config.yaml
init_std_o: 0.0411
doc_mask: true
train_tokens: 91880000
Each number is 500 + 25 x the weight over its row's rms, rounded and kept within 0 to 999. Layers, rows and columns count from 0. Numbers have three digits each. The size before them is the row's rms in percent of the matrix's.

# layer 2 MLP down (transposed), 512x128, rms 0.122, rows 106-212, columns 0-63
111:551508486533536519514537462528488509497514512467519488510510538445506509458432491503497511510527524490468542498492471463479479500508531477500485519513468491476485478475494500524492493506463515
102:452487501521508439517493491478505465476542526528476473485508511459489467475489506505481516522475525538503484488497497545512490508496500508519531463513518538558481478529507485495492542458506502
093:472487508515536512495513499485501511471505497535511485524514501540482497499468494462531501491520498479505456492483510476494443485542539502492500491483501508492497509510492471527489531559518499
096:518445495510482524506501550535503493505510510530475505507486536485470516401522488514547501498499484492498488512521500494478471511472528504489524469507466508522492476537468456511486514520505534
101:501504500501445481499482481461520509546519492458509535459503489502496499517501475490506472531512539548464522469472532569539486455504459503480490502524509514525532497518537547521484471511505442
102:480516457518554500478510553529516488503470504473524501459520515472418502504484493535528501505463501481521486500497560507505478470507479515522501494450489517474473557494507475480497479555484516
102:529522506494484494513504500510516531564532476472518503486513483497460529498486520504486471476510484475527497525504509507492495428466479524506477472473462517495478509467447478501479520531513468
093:536489458506520496489441527518565518508465520498515502541488481485492493500484549540483486523494586518516473515483501540520516496478499530475522484498456504529487469521500477535492503496494485
100:553450549527504495514484471495471489485505516474524487511487480506457501471480470489516550516474489520519554499482522543489496507530489511519505544486516481498472505442506510514491502530474474
100:545493521464474525509487474543523483461492507474480494536498431521477489493500489511514508503511508533554499547521522468509529480564458487508512467459544506503502494484517499542453450511517466
097:495523486466529494498490477487469484473473525480540515546497453486542479474459505493511480482462503527490506458516526510472527496509493488518532527495518496514516499538498512478447499518532498
098:482463546523462465545495509554452455519494545518460505501477483494497486476472520507527517532487505514511487449464507488508483513477483529450549521560512496501501497475540552491549506523497520
102:484511535506458500452499556459524480516530496509488513508531492483472523493494490533487535490520469517481512488538475518498470519518434519508496481513470513493504476505501477553488485480478485
106:482520502571508449468533544475542512520468518470478510536493525506449523522502502545473455509479536526488502482483499516507512511502527545495459518483467507493467492507524446466506432498474536
096:558490513518447497500472521498497520530504448506495499566479452479523518508524526528459512503528492494489483502467510500504518502535533557546471510516485475504495467528484503557513504542490494
103:498495488498491459508512519524543514473508500515496511468483482455523482503473543469455489556511463486519537554534490534539449470502500488490507502482468547494490495532479497520514528532518474
109:475481489517497500460450504474541512518492520463543529490461515473500540497527534487528459547503561476505482469455519512509464494483458489541515483508490480533505486486512547553527473522477514
091:501512546493527495485519522540502490503519443516498476518482497496531453527477473509495494534540475498498495524512487471469516537560476481526458510511477472497478527499523512544478485523525512
106:491482448521531489486490526511516506480481514523538497485488478490501495498462507465480522488447450452489544472539480474494504514506448500514469465483495504504464512473486511482500550476482525
100:484506466491528544491502512544509478492529531516530455467499500477513519489467481475536456490491482475460484467477478528492523514513515514488488506441543480513454516529482489485518517494478497
090:490514548517515481467484493520493466527542521440493509556506480499524490476522496502503488541509466493495485512502514492520520501492480515528469488499501550511505502536505519514539461496503506
097:527501487485515539517538483497488459540485485459491478478503474488479518497510507531514443490484490517469470491486502510500500489533493522476497454485517517466513481492495506490483479499460460
104:530501533505517467503501497507578518542483476445494467536499528496474529521502482530528498500506500488514467520504506487485528488519422511464518489501530504520485506519496515491531476532479498
099:530488521503493507465501509501512505495496525465493521483483479500519542522469528520510490497508525528511504511506490504515496504489446526560491458527488511507505472516468521503474528499492443
096:527485484499543532481488501525481474503496506560528512464498441457520472522479467555468455449533538498468481533514474515502526507483516470525516479506479512492490528498490465511459508536554483
109:479485500512504495492442502487545512458490477472454505481493528512494477495523504486463483520522458485465516477501453501456522477502450536528498469500507553519529493465505530502460488507487489
098:508537545481513527462478515481494475490532535515477506505520510500557514451498529507531535536471552497503523522504518533487477501490495555507508469499497511527523495540496471568485534523507527
110:565508476496448449509481485548538479503489498533484527511482480518516534482492469443479492527527463504475481490509489487505522511494497467468508519555479484500480548471485507501505495496500476
104:508504483530508480518459506544544506475501536492509483459472512523469532509511511496514531488513462528530522559512547471514488490504518473505493512496470473512477511491455516488495488511519477
106:482484486496492485498481500490522492507492506467514509467528515519467495508504539525459510518452456474522485485455471523472499503479474524534494542533509494510481503479509498531496499559489496
094:513492509469482494446505518489486512501521487477522500547481508468559545487508545473502522520492538508491480546532543503504486482523479484467494466526483461514536486508464514509509492491462491
105:508469468477497506517498493526516491516470522524504500487487524516520472512462547531455456550513534487518497546505473512480540517511481500516538498530540493524500486506486520492545533539491489
097:516473531558540464504525489539519518507489504515523510502467507473488444521485482484532485480497520460546476502539514508460539507548526470491534515489471511502484488499467503511539508480487486
104:531560457456555471474513520495520511494441494484510465496520469486536483497491556495527533478525531525461526479489520515502523482492477508496521480497545510514546482524490494529441468518512491
108:497485503515470461488487542492520521500505497499464498493427503496441488481507525514509477453481522514496485484517473484505472528507540532522512511473506494487496489497504545478432440462525569
094:491483485528526436454489490508503473483517538467490499486484471444503522493483485488537466551512546487508479501467525510523503512527534538513494526546467492496486503500507525493478474491535540
098:507486516518550511462490493540494453517493531497487510520519512454493547472488523529530489489505502463483516494479493522517502467472529487506486525454452489482508514517512478529524483506510486
102:502471487528526520524503480514478483472514497528473539516525501450548523517501527534465449504460486508518472476497486467498521480510461523524472494533514502504537506536481476443452484487457563
103:474504486510500500499504501515500451504518472499473511505498543492491516523515501496495537468499511482522494473492509511497545481520502521472504485497479513494516501495476468463501507502514511
093:514495539519462474484541557479485520518483484480479523495468512501483514506494477499471477503535486481492479490514529526468467488512464516486516485486439526503466515540503484479505518478509492
095:511450508507532498479555489530500519464531551467539522514473496467480500494490543534443507504515503519510438523463502511449490503491510463512481515521516484466481513544479480519520525462505507
102:531537504492504497490515474493441513445487509489485470493462484490489529473459537550502502474513503447457503510515495494486492500505517486512497501504486462518510530536455482491485505492459483
103:513513489510513503481540524482472510528533549486519499454486500451547487517532528550514481500485477493474510495455490508504500482504525503515497498481522506500493508477565528516503493488512478
093:510505491488464489503520498467465495481509531502504490506500527493525536497489525470491516488480494543487469512559514520491457497531489514444492516480486494521482471483505486527503498475476496
098:508485532502519462532499489511521533524472447538488477520491455504449459509495443504501496486467492493526488495574486500517483560523488485498477505456524511515464564480504456485506532481480492
104:489516488544508524480515522469537521459510473481491422470504544495506545493464512505514494469489521530494536484499508499490509489523521513490485490458484514429484493460518478471495465467494501
091:531499487532467525521518528495498507452540480506504449544515454509516538479510500520495497484487512520514484559545461506539460482517510463496511485510484531504552459490483477480469511533531495
109:500467549464485502453485511539492537517473536503515496483515507528537499503471472524545486510550535481520453486510481490481482528508513477466481463504466512498507523523467514525495448487503488
099:477517529472471478539502510496519510488480511492537517455473519463499480484495532525479525510521480463479511453503493525501485494558509551496527496470487509512440460501504532498530516498521475
099:519468495527498460533486527511501526551506488534531478516512477518482514492480539499494443498491504460520547509501545503480483524529502514490511472467495512486457477491485512508467544501468594
096:518503509539542518502579487497521498463497526515502515497489483447494519470473528527522512496483478536477515482505526524483492466541502503510532533490481483503512494520479557527504473448484500
096:498509496508529518504497506536454509509497546526522471560485505489502472487521495478535519499488493493494501495452432468506518511501524496525477468482505533514492500534454509539515520518501505
098:494473525518513513485528465488557489502481502451542469492494449527440485482479513517555525455489499463497575482466507486462519475501511490501508514479510509518498491538527519489527506543520529
101:523450497505482489513495511490467490514472486512511501489521414502517470503493529506494498499521478487489524522498468496514451474513514487485489487486478517489476522495519474495522497487518503
099:508470504491487538525502477557503484538533500542498463494516498489504435468463493513536527498537500492504523482526507521469527528532487462518523507456475521502500526518467492495488503531525501
101:523495468470513471528518504501518487503466539474483520507496493564465498505501479501534510527463553474486524471479497520475491526503510510463499493512542544553530455477474515515483475484466547
091:501513476514509470531519481545530454461523491430482477502499520516476463523476544515507501497460496515496512478481541469504534482517502536521491495533511532505481494509512499505444490508521491
103:479501517492516456539465489454528489500485517489520470480478508503563503472491496463507504523493539475506524485472493546501467484550506517472493498519473487517484510517500483534506507488495543
101:486439475538530495468461532453485524486504491503510431578535509489495510496503489425516485503437504530529540500451487483489490496493519499494516496507513487473511489488505461502489512463469526
106:518513518552501483520507494492477455521530497490519518492488508472537520471512491486547464500543513492511499517478480507491493468552484503543482511460473495515515488487469486523554488520502495
101:516469483488540462496518480498496491503448537508542502514489519488538500475501472495513470508535506476517505548506512506509502517515566474468480517473481478511508501518540482526482525516519460
102:512509484503498529520499462541498495456505494488537454487506543482531513482474486471496491477508518516482555511516476501533489472488491474508486482459520536522483483517505497487537557508525539
097:503501471461500477439501512459521511497476495504479494490501556473492493493464474514523502523497480497487519426481513498514424506440478491482516523487495506462516467498545482483490478506474526
096:569533488488542477517534481498527482472502503481491523533474525481520521477442511497527497462534456483517472529518508495465475475492508465485490470514510496491492503503473480514534505541479535
095:500467481493527429489486523516496440495532460486453549500480477481502480513487514478536571484467472505498512482512488504483438523508476523544523524511512484478498536465519496551478461487453498
108:508506484518477461558497545551504473508524453477496496532490470484511478474527534485513502510506477471535492523553469514500468499493465531476480480497487489524459492497475466530530496517504504
104:521548493510449524480520543481474512522534539468508445536510512486479500521521502466460483492524504467474474448492491478488501539489490465475526502489492472481489538503504462473495502512503488
097:517475566483464536466520490503508494485525528522440501477492482517475514511506515518479527510505527503533525460419547513493513481522484507491540545489566490508508486484554520529487486507520531
090:538514497457492501508506526546517509498533522486504482504519507477503543481477479488502505466522479469499502467485490507543518483494481482524513486532521525499491457480506518514486535493495518
104:482513493495530515495506486491491473488506510501478499549511511458500551508487452468476451530534489545484480512490483546554502492486502461433509478464455481533511502495517468543462522467501525
095:528522527462498508498499503534498537456490545524516474516479494515503507459488498482494479499503499487499515506525475512501492461466499458488489526490517492521491464525444485526486506466543506
108:528507522486432491452525515503522484472517507496480517523466545450522525443482529437542505464493490521511465500515522527503507469496462513478512468498521496513450467480494448505497485506524505
099:498482487534498554507519542556528487491539505465507494494511501548484525513523538522513486475515447491521482466514478503502493459473481463498488517491498507497495508519460509484546506485494487
098:527483534525527551487488529517527487482485485546502464530540489503519502465473522488493516478512465485527509483520522485496506511522486460517474503507496505502517487529448477500450521505509481
102:513484546518499494487551476581495459505515526514499523507544483484478482500519452505538489519512481484471495488468477509517493515486425502524506536501553497504477491442533491494533499488470523
107:504513503502512523495512526486477471470453547517555497512516530524512485490523484474538491501495513503474497515513469524497484481500521510461539477509477499525505529514495484495465501492478478
100:453502511513475529462527462528526504500522529491467536515497557482534489458523465490533498496526490547520480491496485528516508491513430505481496489433464532503450508516474510509499481511470477
100:490511479487463456514473510516540529533477518473493515522492557409495500537471501480538515549511523498506472530484482533537503467522502497487551500499532520480496488507539520462522507551543479
103:493483460500539463495514465485489456495532466529505451459509469463504478525466493546517496490511519447502525473465503506480465522520547486495503463516514545510461478499519487491525481522507491
110:455501540524500527467484466462566475500515501499485517518547489533483506497541473517520517500511524524492482510514493508484485497461453515509465504498466488453498539483508465524469471505475549
102:522531488497515511501515485510508482484499497525542488502521503509492512480473453471535469491504525511504501524525477557508521470487477475495452501514512520480497556528510515497503517551529487
109:535460498435496487459478528528511478484504495493479502506522505516487512479481493493488538532472454464516469440506513517476486513531445493536477467526507481480485502465477477524452534463498472
098:544531488496466506486512538475486475540498502440535510501507513473480496534505498503490498470493509517496527508487519526475499505545479460503498479500481543483513512458534503534508514492535541
105:535505501495495455500541487523492518485511526490539505506498505485511526492509530504455489472491510515490529478522511443544514504538500503464538453453514546474475516514518467512509496534504551
099:536493518470520517504510487503494424463498489488503494530487495541505477449496524513507490532533501505460482489469541453489492486487495468501498513489514523531523499499493517536465498495531513
091:500504521483511495550506511532503514502506513475494508453549472476488514479494494519551466479499494497488494450507492524567493485489531505485545491514515486481471482469519457476456513470493512
099:510480499507493496532488513521517466473460492515506530489488459470492489523475497503495459555497494514510487460491500483464527505508515493544482562571492500502521514439481513492499568474521490
101:564520512506527512477521510527486478440494521504539499487523514506493511537520487492485492492467489490510498442469481452525502511523446517511488467494525545515491490508509481488465528470490557
107:476502477547481498527484544515520497503462450554508508502465471481499435476490507529493496503487498517528521507470509526495462503494481495581491528512486534489510507503513484493481473520521508
104:502515473538497467516509510532533498522531531496479487493493511471506524478472516487472502500548473529462495508515509514470508475484467512487511495541467472516482489492492545463503522518472518
107:488481483543488503496497532517549484472499467492474528510427538514486490494502511496524493475451474476492461465502512502512475490513521523472511477512478517526522454539437516511507489514522531
103:481520497479484469474536509474479473514468500462490481525480496469471451512492524508537491490513543528497524519500475520519515437517472486489537463516509528463527470500536506532474484541521501
102:512509488532471456496459526503506506519495493472506478485434495524472476502468530480516474486530470506512443483487437495477493501479530549517520491533493528518486463524523500520496440497518503
105:513542513513474462509507512536464459536518507488559497523507471476506476510505508512525505484483500482448519487499521509444489494518477520472465486527513485450507523501528499513555554529467535
102:504496512516474455447493514513500536487506549462518521534496512528509493501452506496483485476491491512478517459510491484483468537469497510524495547505532543463466456511496502489499481482484490
114:482487479524501437456474525511528449502529480520459508493507481495522480466518499492504481499499549465457509493523505543479483533506506487492528498496473531508536470462522492453521504511539536
107:476499561511477465517490428487494523504473471525519470476478484490503504482472558485493510490506532531493485518486514475500540547520501479510454550515484487461511497514483491503460545475567451
111:460480456547446507533496502519516460514492500491476529513490466458507471471453476507537512507493472502514491484538466559491497494549523528530519518492494498511510502483486500487461496504448486
100:522533499501508517500488477479537414547485494483516542498504473498465520518498462484546470471481527496470501519506492543486455496492442530483496527477490502520518496489509503506519503516482497
106:507503484486482489563451502532513503518517484478489503488523475503512451513463532523514476486522500510489491480485465524499507498518520499522506493575445521477510512508455497495540477527493527
106:504525478505503446491460478488526490506489552514493475524418529489527495505502478460533558510490511480501482515500513533507451496495504518490503482545529502511483499451510481532494481496512488
098:516538515511518498501502485506469519509539507522469509515476478520513563543521521486470468489490525499478477464508490451503512496482450473534519497522473507490518529485495557477455542479503519
108:513490476544480525512488482479521505478495486522511483514512477512507527465478457503525448485522492504485479502550536491465502506527536458465488495519486491476546509487504470515487559544439512
093:510500493481513503526479547477522512459509497489520488491478514487528495510466501524511513490517511502501488557462502477528539537490521507505489511491501530480456481522473476487548506521484473
100:477467430499537491485487474462489508517493513509538534517492546466518532491472502488482527524486502502482473544505477505536505499504503507489506502490504504550486472460530508525517504479485553
106:504538522510496461488501522489523514534499518526458463513463520518506501415474511538475485513499517535533526469560480534495472489508493546484481542482491470503486529518492475479476439471523475
101:476473487514466489481486575532532496448517519443503493508469475475488508469486514508494507509521453458512521478481503522488506473521484511511492517497489489534484511532484494521495523478452499
# layer 2 MLP up, 512x128, rms 0.133, rows 107-213, columns 0-63
106:493483472525511449491484478471512523488510464509459519466496521513483464481553507539458527496460541465488535483533526507487512517491499482520452510498532496509525520483473518463452455487520505
087:466524494467506482492477539485529497503576446527482442479531466488488516513478445510494471500494517460508521509516496493481478522486510480495499477545487506504489522491527508511478511513485534
095:511478509507494502484467491463527474520494516534503463465504541494520556536549513489468510490514551505467484494472518520453490517479468511497526518493480484534458516453521489506489475494530520
103:493501486536429533503474483467528494521507501470455531500440485520515498505503488534468502520534508514540500468510514484516470474486533488482463509493493430482522548473517536507513520507494465
102:507527485460503484539477508505496505515515475482509494515468507493487450489517451514510472478453517508505483487479494471504488464480473523508491505473509546492487506490448539532523448468520488
099:512503479486491473483473517503532534502518506530541502509503451500491530527513533544489478530518520513474565499502495498497505523461489507491489474512515500508483493488438556479455525485521472
093:503496480502522497505496504502505548489489515483514523514506501469487518435537491530495537461464552495518535515508505503513531528441482540551498513476486478486495505487472476488481460458508477
101:498487474537523535525484464473518492469511485502505486474516504535530500463525432448489507502475493504505480515470466497454483498513475477519475500498503488505546498503480477480467490519537504
098:495531521474531491518510465524504492500457505487495520526494521521514484505501463509485489462437480499482509439503526481503494452509507521498499480509505503460500439542472477495467512518556510
099:495498446511487491529457513502520479498511466499507498460490502565489543478533491487497476476492504541541531468503542493492506538480495543464524457506459497495530490482509526508498494484493520
097:464494518495509514523511501486519471508511492557526516511466509491537517544503474540481485486538495518534510507535513476507510473450519472518451505465471470531570518490484539492525529519485503
102:464509474484526527515508537523542465476484496530494439508511478489479497504486500491504535547540496504497524473525497466532470514476495485497507478483522487547485439482496495523506494486486525
107:479464510500521526496493519429528495478464479521488508516509496535483474490506472463491488463511506517526508470501506483478533469522514525470444497513485534507478505520498525457514494494488541
103:490516463513478509510458454525502479506523430512460524494504483485514496485485475540501517493516534499480505506464512462492492475516465539452454464524481492535503494504475512501503544497522468
102:466535512510475534497527490472516519496531510496514508504517512512535497535443459489502541545519509526499486507482503515496475470483507526526534487455519482507435491462534499470487536513480515
108:488486507489457486473480480503540493514485505552520486498497573491495493485509445464519519532472528534481501534497467517435490535479494493464518501466539481531507519519486483506452487487495496
084:461514502485490481480492512458526464499512474530478495444468540467527506555507507521473485541484517442504515502436482502493467479485509508480451510484527497463507534506529554507495502511548512
105:500500501466514485493452507495520513486488503562524467456533515505482531535523475510526451536531526482503476498494483481500475536524490478506474437492527422496485515504503511516534497537510489
097:492499466488534493505492504475515473534507502528483502475485472469538524518581520479493505463495540530493504507525511511505514483525526532473533486480458490496509509490479522496445510482477499
088:451487503464562485506515515440534480514507520533487511474490511489516528481491519523527502511507548473503516514475539507516481523465526467457446537489499492466504516539519540491501488520499497
094:495493466502480496514513530523542515497502510526517498451449480519541533520497510496494466544521511506459493513503466509488510487440520494489511476498552478544484543510517518498471519482538484
103:503460499523505482493490489490507516501485529520522457497454490516471514508517501465466492494501522507528470488476499469510463516463533482447481519470512487497515507555419531461511433492494535
100:467545510501540511502508495471512478476488482502529413470530477499569491491524503510518455531471495485469533502517532497505498459493537508487511505509496512523509463514511498497488510499507499
097:477504447466486459485498485520523491518509459563516503478526512524516504476511489506521532519496526520518557504532489491498490533471504472510517463517439514495469475514483492463453465492496532
108:484500499460516496522469518516544521465527499490494466548474515471551518452555513484489481565495508507464499483521493504535502460510472518505508472481496501498463478489512499473527482496486470
100:451487507534513504498497514490535485544485527527538479460446505540481517540504523487533508506488519456473468505523475491491483552461533499479500522466493503532473515535507490505502481522520477
112:513487466474508513502474491512518500483461514488524499522510501504480517530540509497443486536558494492493468499513462501498436514505535491525519488455496445482476527484497489453541479445498516
103:493512470466490532531490522477498511476499487512485461496526527486507533471490471497518472522566527478488508500484514516530486505484491512507481546525496490437511459520505480457538511486501521
107:482491493547527514490427497436511490524484477512499488499514491511480495550530519510503451508464519500489521488441517480502496493487512486505448445485507507493472464542507512493487500494492524
091:487490476506529486525471532493489496450518479518508481532487513514490530487515488457504532492526510475478551478504511515504513498446548494533481468468520488482506473550490508515534499483493516
101:510480482483533507511478528490546468477505504531496521496495531512497509501490532489504412490501505515531473499502476480524473484465523529490517501505486468510479528490494461476440469492496530
099:506549478490475534482460509472504521521531481492520483511502487543517460469544475548495524488486504514523485491503534480502547495485481486519501483508509527487513492509442511494513516497531483
104:506493501521431455517504473491508508494498513530486464520532474524486499509526503489504523473480499505507489460501501437487453477501526476482526495524535469485525523493484495442538480515498482
108:473493472511519469504481537517508508507495498492530484475506507538523563484524504507481484507426503460499492445474489513460459532520474506480501503490525443503537537529480479498490477479538500
091:480527504525468536515524486499507488470474535477489546491522509493483489518509478524488499493476518449507466496470476485465523508466522489508491530472506474488538498525488532490496511482520477
099:470498471486477478521452512483516490509533565497459498460510496458505497481554506537484509493465494520480526469464464505507499520452536490502449536505466498515520546513528515497475511512494501
100:482477483530460479489453520521509477470528498505483512510531496474490526517526509528477528555529517525504511482445484497519516489453504527462481453552527489478472497491518488519494488500471515
103:479527500513501523545494526492500512500499474474471466517477505502522558453473521505507488526469494528497480465472518457501480517460524495458486532506525466524525517551511498477548507481512501
091:465526479509530453489508492455487490461451486493491450519536485501538502509509460478469527477470490562477495471482518484548447526501521471517495507503520496553523530474467471533463476515500480
098:491465491487514523517492470488516510519537500521514509537523471519512482473485464526530502489492529524509493495534511461536484518504481552506480498510485505530528503521508507489471467483536487
104:502512489483486499494470489522502480557487464533515493479504484543497487463475499478493452544510505515545529491498466481498520485471457500462486437516489468530481552468509538500474537485555495
103:496494435533474497526524531534547492507489509523535503532500517474508518472518466536503483520502479524497519513509494467469498498502551482554477518499457478479480522479515494466514478496506484
097:472468469479515509492495508498513555496502557475507499530467503504545489471500427515498502480474528519471548428456514507513477549471513501506493537537514522515492445487501534529477504462514496
101:509515487482490463494496466511508508518482466475471508452482477504541519482526487529475477451505550493526505485510501531458461457497527448515503505499507481506539494488499475485520454495546469
101:512538504473497496508497481486502508480505516561521458472485549480526550486487513508485470510510504549522473474498498492486499556473455481535480454488490478514484492523495473483514492464505500
089:468482430522497480503509530511513493528525522505480451505498479475491512482471516540480520470492545543517532509501489476487483505469489475515516469547538497483551522524505525494445470502517482
101:477539495499481576504498467534519494482485554533476491496488525485480517504469486478476505512515532495513439504498514495503465508520469522481508505494489446509516476535466557471533487469460475
096:497493520476502500537489465504522522492455496478509507450469524555492484502479481489520501517471500519535513478469498524507478516500494470498531508543495511530536493481497490493478489454489489
099:491467482489498486535458521476505540510536534467527499440493497506568506553476508491474526504523518457514544469510489498466508539503517539518535474513469445467507510500522526519506479501510455
093:485531525491505547495525501462519553457487452484500513508514480515452536485494516519452517449487548496544510499471502519475503506492526457506493463523476436453504478533514474464504491490495477
097:485488474485470491527492493491517511421460450531541470522493500476488478541485531487469445527515480487467489503481500477505499493445483506508497500505484510498510496487542471495488450473511491
097:486548507483523548465506476486497465484531475523497491504489477470497542510481510502483504501486531480452509486520440497501492495501473481494506497493511515520525533476527547464525527532515490
097:455491486519494503499502526490512500446505513486536479514511462513478510504526480512521500533544498508475488487521503500527434494445538507481513503536469479515510512504498516513529472509506449
093:464496479538482508512503488521539514478483491543555452475505528575567522509495470483448507520488485510455510512522485481481508486518469446507510476530476458455489554479511517510497491520478518
103:499535487497518532506477494500509468446455474513442496518526535503493517494504471473482472526513487527494517499519462509457485486489461535497523496487514503500505536521510480444464542490495505
090:508496477472505466570510488492545494519488491509484480563471522503521553468529491518483483484497519482513513500550499479540515468512466519537462481543507491473523499531467480493491477486518515
106:505472497523459447508505507456512564472505479538524482535519547501507477473514490504488526491448503492497517477539487484479489496506472551531506515511491519495539491473485493494491523457522448
101:500505503534449503534491519474516470515551504485487510446492496485505494477478464535523539501466595485536498517479521496495517537511483528490527529503525481462482514480465509486513497481520512
106:485519498510503518506496508473553540451476528475477501511462509467500525489504476544460493489526550526494496463453539496496488512481527454508500522475498483491532528514499549499523511503519470
105:501464466466516518512481465488512546491497496520503513533513511480509500516525477460478478516508499492518471500469499450509499488524487505489467478509512454530550464505484480477482502460489483
103:497539475485488508549478538485515517518474503504531440462461520512513518470507496469492511521528505521495446513459494481507531552462472500508481512488467481494470495504490507497504456476505501
094:513505474543486453513523534480512520511519528537501516527510512504508484503477488460502483553474489513488510453509533438487514466515476485530547488528530473484522530514486490491504506501521464
094:506531509474521528490474515464506479430474488501455484513530513532428499526512523435523519480499516469545490487517515492513505493483505477474462489509501510524506504455468518496521523527514492
096:482498478497496468492441505475520490496501491484505444503508453512510537473564493502528475489501492502513507503490489509524489483453555501534506485496492481545475484531511503517490499498477467
112:483510520533482516539500456500504511482515502482507459480466525531470524458497505453512498513507513519553520504482507488509540533448535489492503501505473492450520493505478522474495504494499463
105:484556473523502512541502471507520531506521532495535467466512487534478514539541510488500460537486511475475466495528493497459500498468528520463491508472477466512501537496484497469549446515513492
098:480524514486506530561518515506481486472540511507494503509463501527495491511517489471468472488501496521471518459490510497493451478470505479523490434485484465559548505561506533511448530475517500
088:467494508507497477497483503491523510500483499531524433494508527532497507515474488495502464447486465491509442473513486484447498544507472481500449463470473483497495518518531480476506447506499513
102:433502453514490477482500488501525481496485487511496508471505479483513532487522432505477510495494488535449538441482497509523477490470530488454504482515527447509488484505520492518505532516460523
092:446501429517476489471470502485527510513529474485472440502506483560501530494535515494495496471492503490482524524462468498515524541450492503498506497504480515469518526515492511542472482518459524
109:482502507495501522520484558514529467484531502497450459445536512526501501469537505500510488478465521489490488454500516515526494521496481517497458476469512509480474525513551489487526482499532517
096:484469499492498501485478498505540538428472491533477483510455517467500465477488488500487557498507503510446491473518481454483501495495503491503494443494504475475495512521478509484504506500473533
097:537519525516532474524476471446514488470501531538493472521524487534457503504526486498494454474495502515494489515481466466454497490500528484478487464512520488541523524557482488499488487478530502
101:494487500487475557503483524525509481517580492495483491506525486527491514530497518482522515488447511521540480458527451470517475456506493485448506472484494471445502548475499504475511530485511462
106:481496511472519518542492477515501528557491498491506478520484549530547513510535486522536475510466538454525502503481503468494432455480559510499516463515495491476508486436493489496512500502525471
101:464487492482514459519528520512525446473462466501487479466486514519488516507486501486488530505489494498498532511496501481496450496522444496490442460489512480519504498517487519499470504500524480
098:495483479498506504506498491534551489510520523514490480494485519527470495549503502484496492532506502489475469512490426482493546459503497553500471510514523485489464517483527476462526412478491508
100:483491481527543490497506459457530539486539504472536459454549514474509543511506513499465482508517495552475513495503497478515493539488447494531458499463502487467532476519528459498493497476488472
111:488528481523511490502485470463511510502520527475462505492495501519485513459504471494493520506468485502484517460505469507471486503456484507489485472469488465471476520516498519489516457482481486
098:472506477513476540542506497502497476496543509537497527499532522511486456464491444500476515459531534527512450490479456482499526499473500560546480500527502492543469509481526487451505499466520522
112:511469466496484493497489520548521531514537519510503522520474487493535524491513446522506476454499508517505511464495502498491485520503536525449483491420505472474532535552507508475483496484516477
095:506539486503488536520512527471529499503488552483510461508492487488514554560543515492432496533523535537500485497510509485526531544474539455472524489488503502520525480465495522486488493502527517
106:495506529489502491543477470519508508453519512530495465502500497497487473473548498488538520479501484465551455530516457479486474553494541505471509488511510509502476510506448471470502467450481492
102:479505516494500476492498486488519511525505502481489495489488511559473531493509482502487530494499547487464494461480525447450509517488504534480543479519466491505530548526509482499504465467555473
089:447530480460450479509456491495517516532546472479515476504515491505472493484485509496514489489526494495513494493452504510543479445476453530446469510535497488500507503485511528497510505495488534
099:501521501510503525504447456521502496490518491554528490470506510520512504426537474524495499523479509505525507519506468485505515489500505490453464472518467509530485490492523494468501458512493481
100:489486510487501462489477483532543507505500486544483493466520545504531491492536467507494422482453496468448480487504486524472489504487496519492512479472542460532466523521469543494506479467529513
108:513499477462480537525471499527535503522493534508533459511525540467480500507548506496495511530491501459503449517530469511498510467485520577477489535527528451509506516465501483469500487493500487
101:503516489461506500486513509471514523479507475496500508508490541479465524529510510502455456508516516460513525516469483470530484531499508523495446507442534486474539496508503470504502474483498493
103:445522480475502495494500526490521476450475534467479496515512483534522504511525495474504529511523516480488488470504479500496434495525493543486469476486486526487489534538515490484548516496536521
101:452510509480462530520483527490512497530531508489499497514515512509484478526477488519502465469541519537446480460496478458551494449478485521502499482497526473511483483489531486476491461493533511
106:494460507525496481490489478509509532509500520483496517489452484539518517507506465458476446496533539473461501511491479500517530495481494459522511487488533458486491517528503550462503466501477480
103:471506454500468550503506538503529522482501485519522481495479541531501503535457504461487475515472507510484476470518446507458485485457457502512494491481498499494468549567540473505508506498475520
102:496540510492514497501481465477513502482500495471512498466492530509520496506475508455513501491469519502487471517536473490487532537520487565448547474506484492530511486488504546462475534492509450
113:491493489484490541533511538505496524472524477555449508493515519533463499487493493480467447485491521511483495471519459478452514476457516516506434498455534502534501549534536491476510501493526526
110:482514516545495507508515522516520495483493460512512513468530464465488501511476497504495473508488530491511477483479465490508517493511488496433484459507534486493513532503477480498503483497530529
114:477520484502502503511493502522519536436498507514503454482492481514503528475482506526521432493502499465467508476488470496483498453485471528460508483509553477527492470473520543448494501492504473
101:469480486504488510516447510497508484535527517513503499534481559512511495510483490516513520518488528557535505489521506480533486509490468512494504493495470487558491490463517568494490516502469485
111:506561502484522511505496491479493476492499518522536495507533471479469506538505482475535501483483493517490468494511466543519457510508481471468477452514468468514489521522514553476527489490529485
103:462514503471500521525467465480506487493493492525510482465515519462529503528455503521450492518501490501493493479499514474547482481494478542483511511475485510490508471512514445479532510462485452
096:487498487485483500519503471542530521486475513509502495525520523519539538467530502508487502475515499545459504442494528503513491502510544523445515461463548421518500478497494504515505503487492494
112:463509481513471485559495485458517480497529512492547498505452508512496492478535483494462509515451510543491514514479495516507490485457518494487463510513479500555516520489471548473495542489484486
099:491528479531512461486483525480529536448532473501493452533495532492487506512514489523492492500511569484489465462472458490504462486464496516505519465484501461507511500498487530461494530505480512
101:483488467485480477492458487538506498502495514581500478464498496539541528500474495464513504514508498484528469501488484503496513506473478539450487512475497490552488510505497504519516504501515548
105:497500499484525497470494493475523513532464503524532500512523481518526504510540508500480507543488517484463506462482518537484466559454479517404511496474553487523517486474491523515506485493487485
102:481461484508487444517477520478532532474503480472471454481468531460491490502495504517441541467463510471529555498514502504520497472506520484485459501516524470496493490541427493504521518500505487
099:504496477491480473542487513487528478479499551487510487509507481484500508475552511541504452531545527511535531494508492481532500480474546506460484452541514472516533519490539466484503482475518524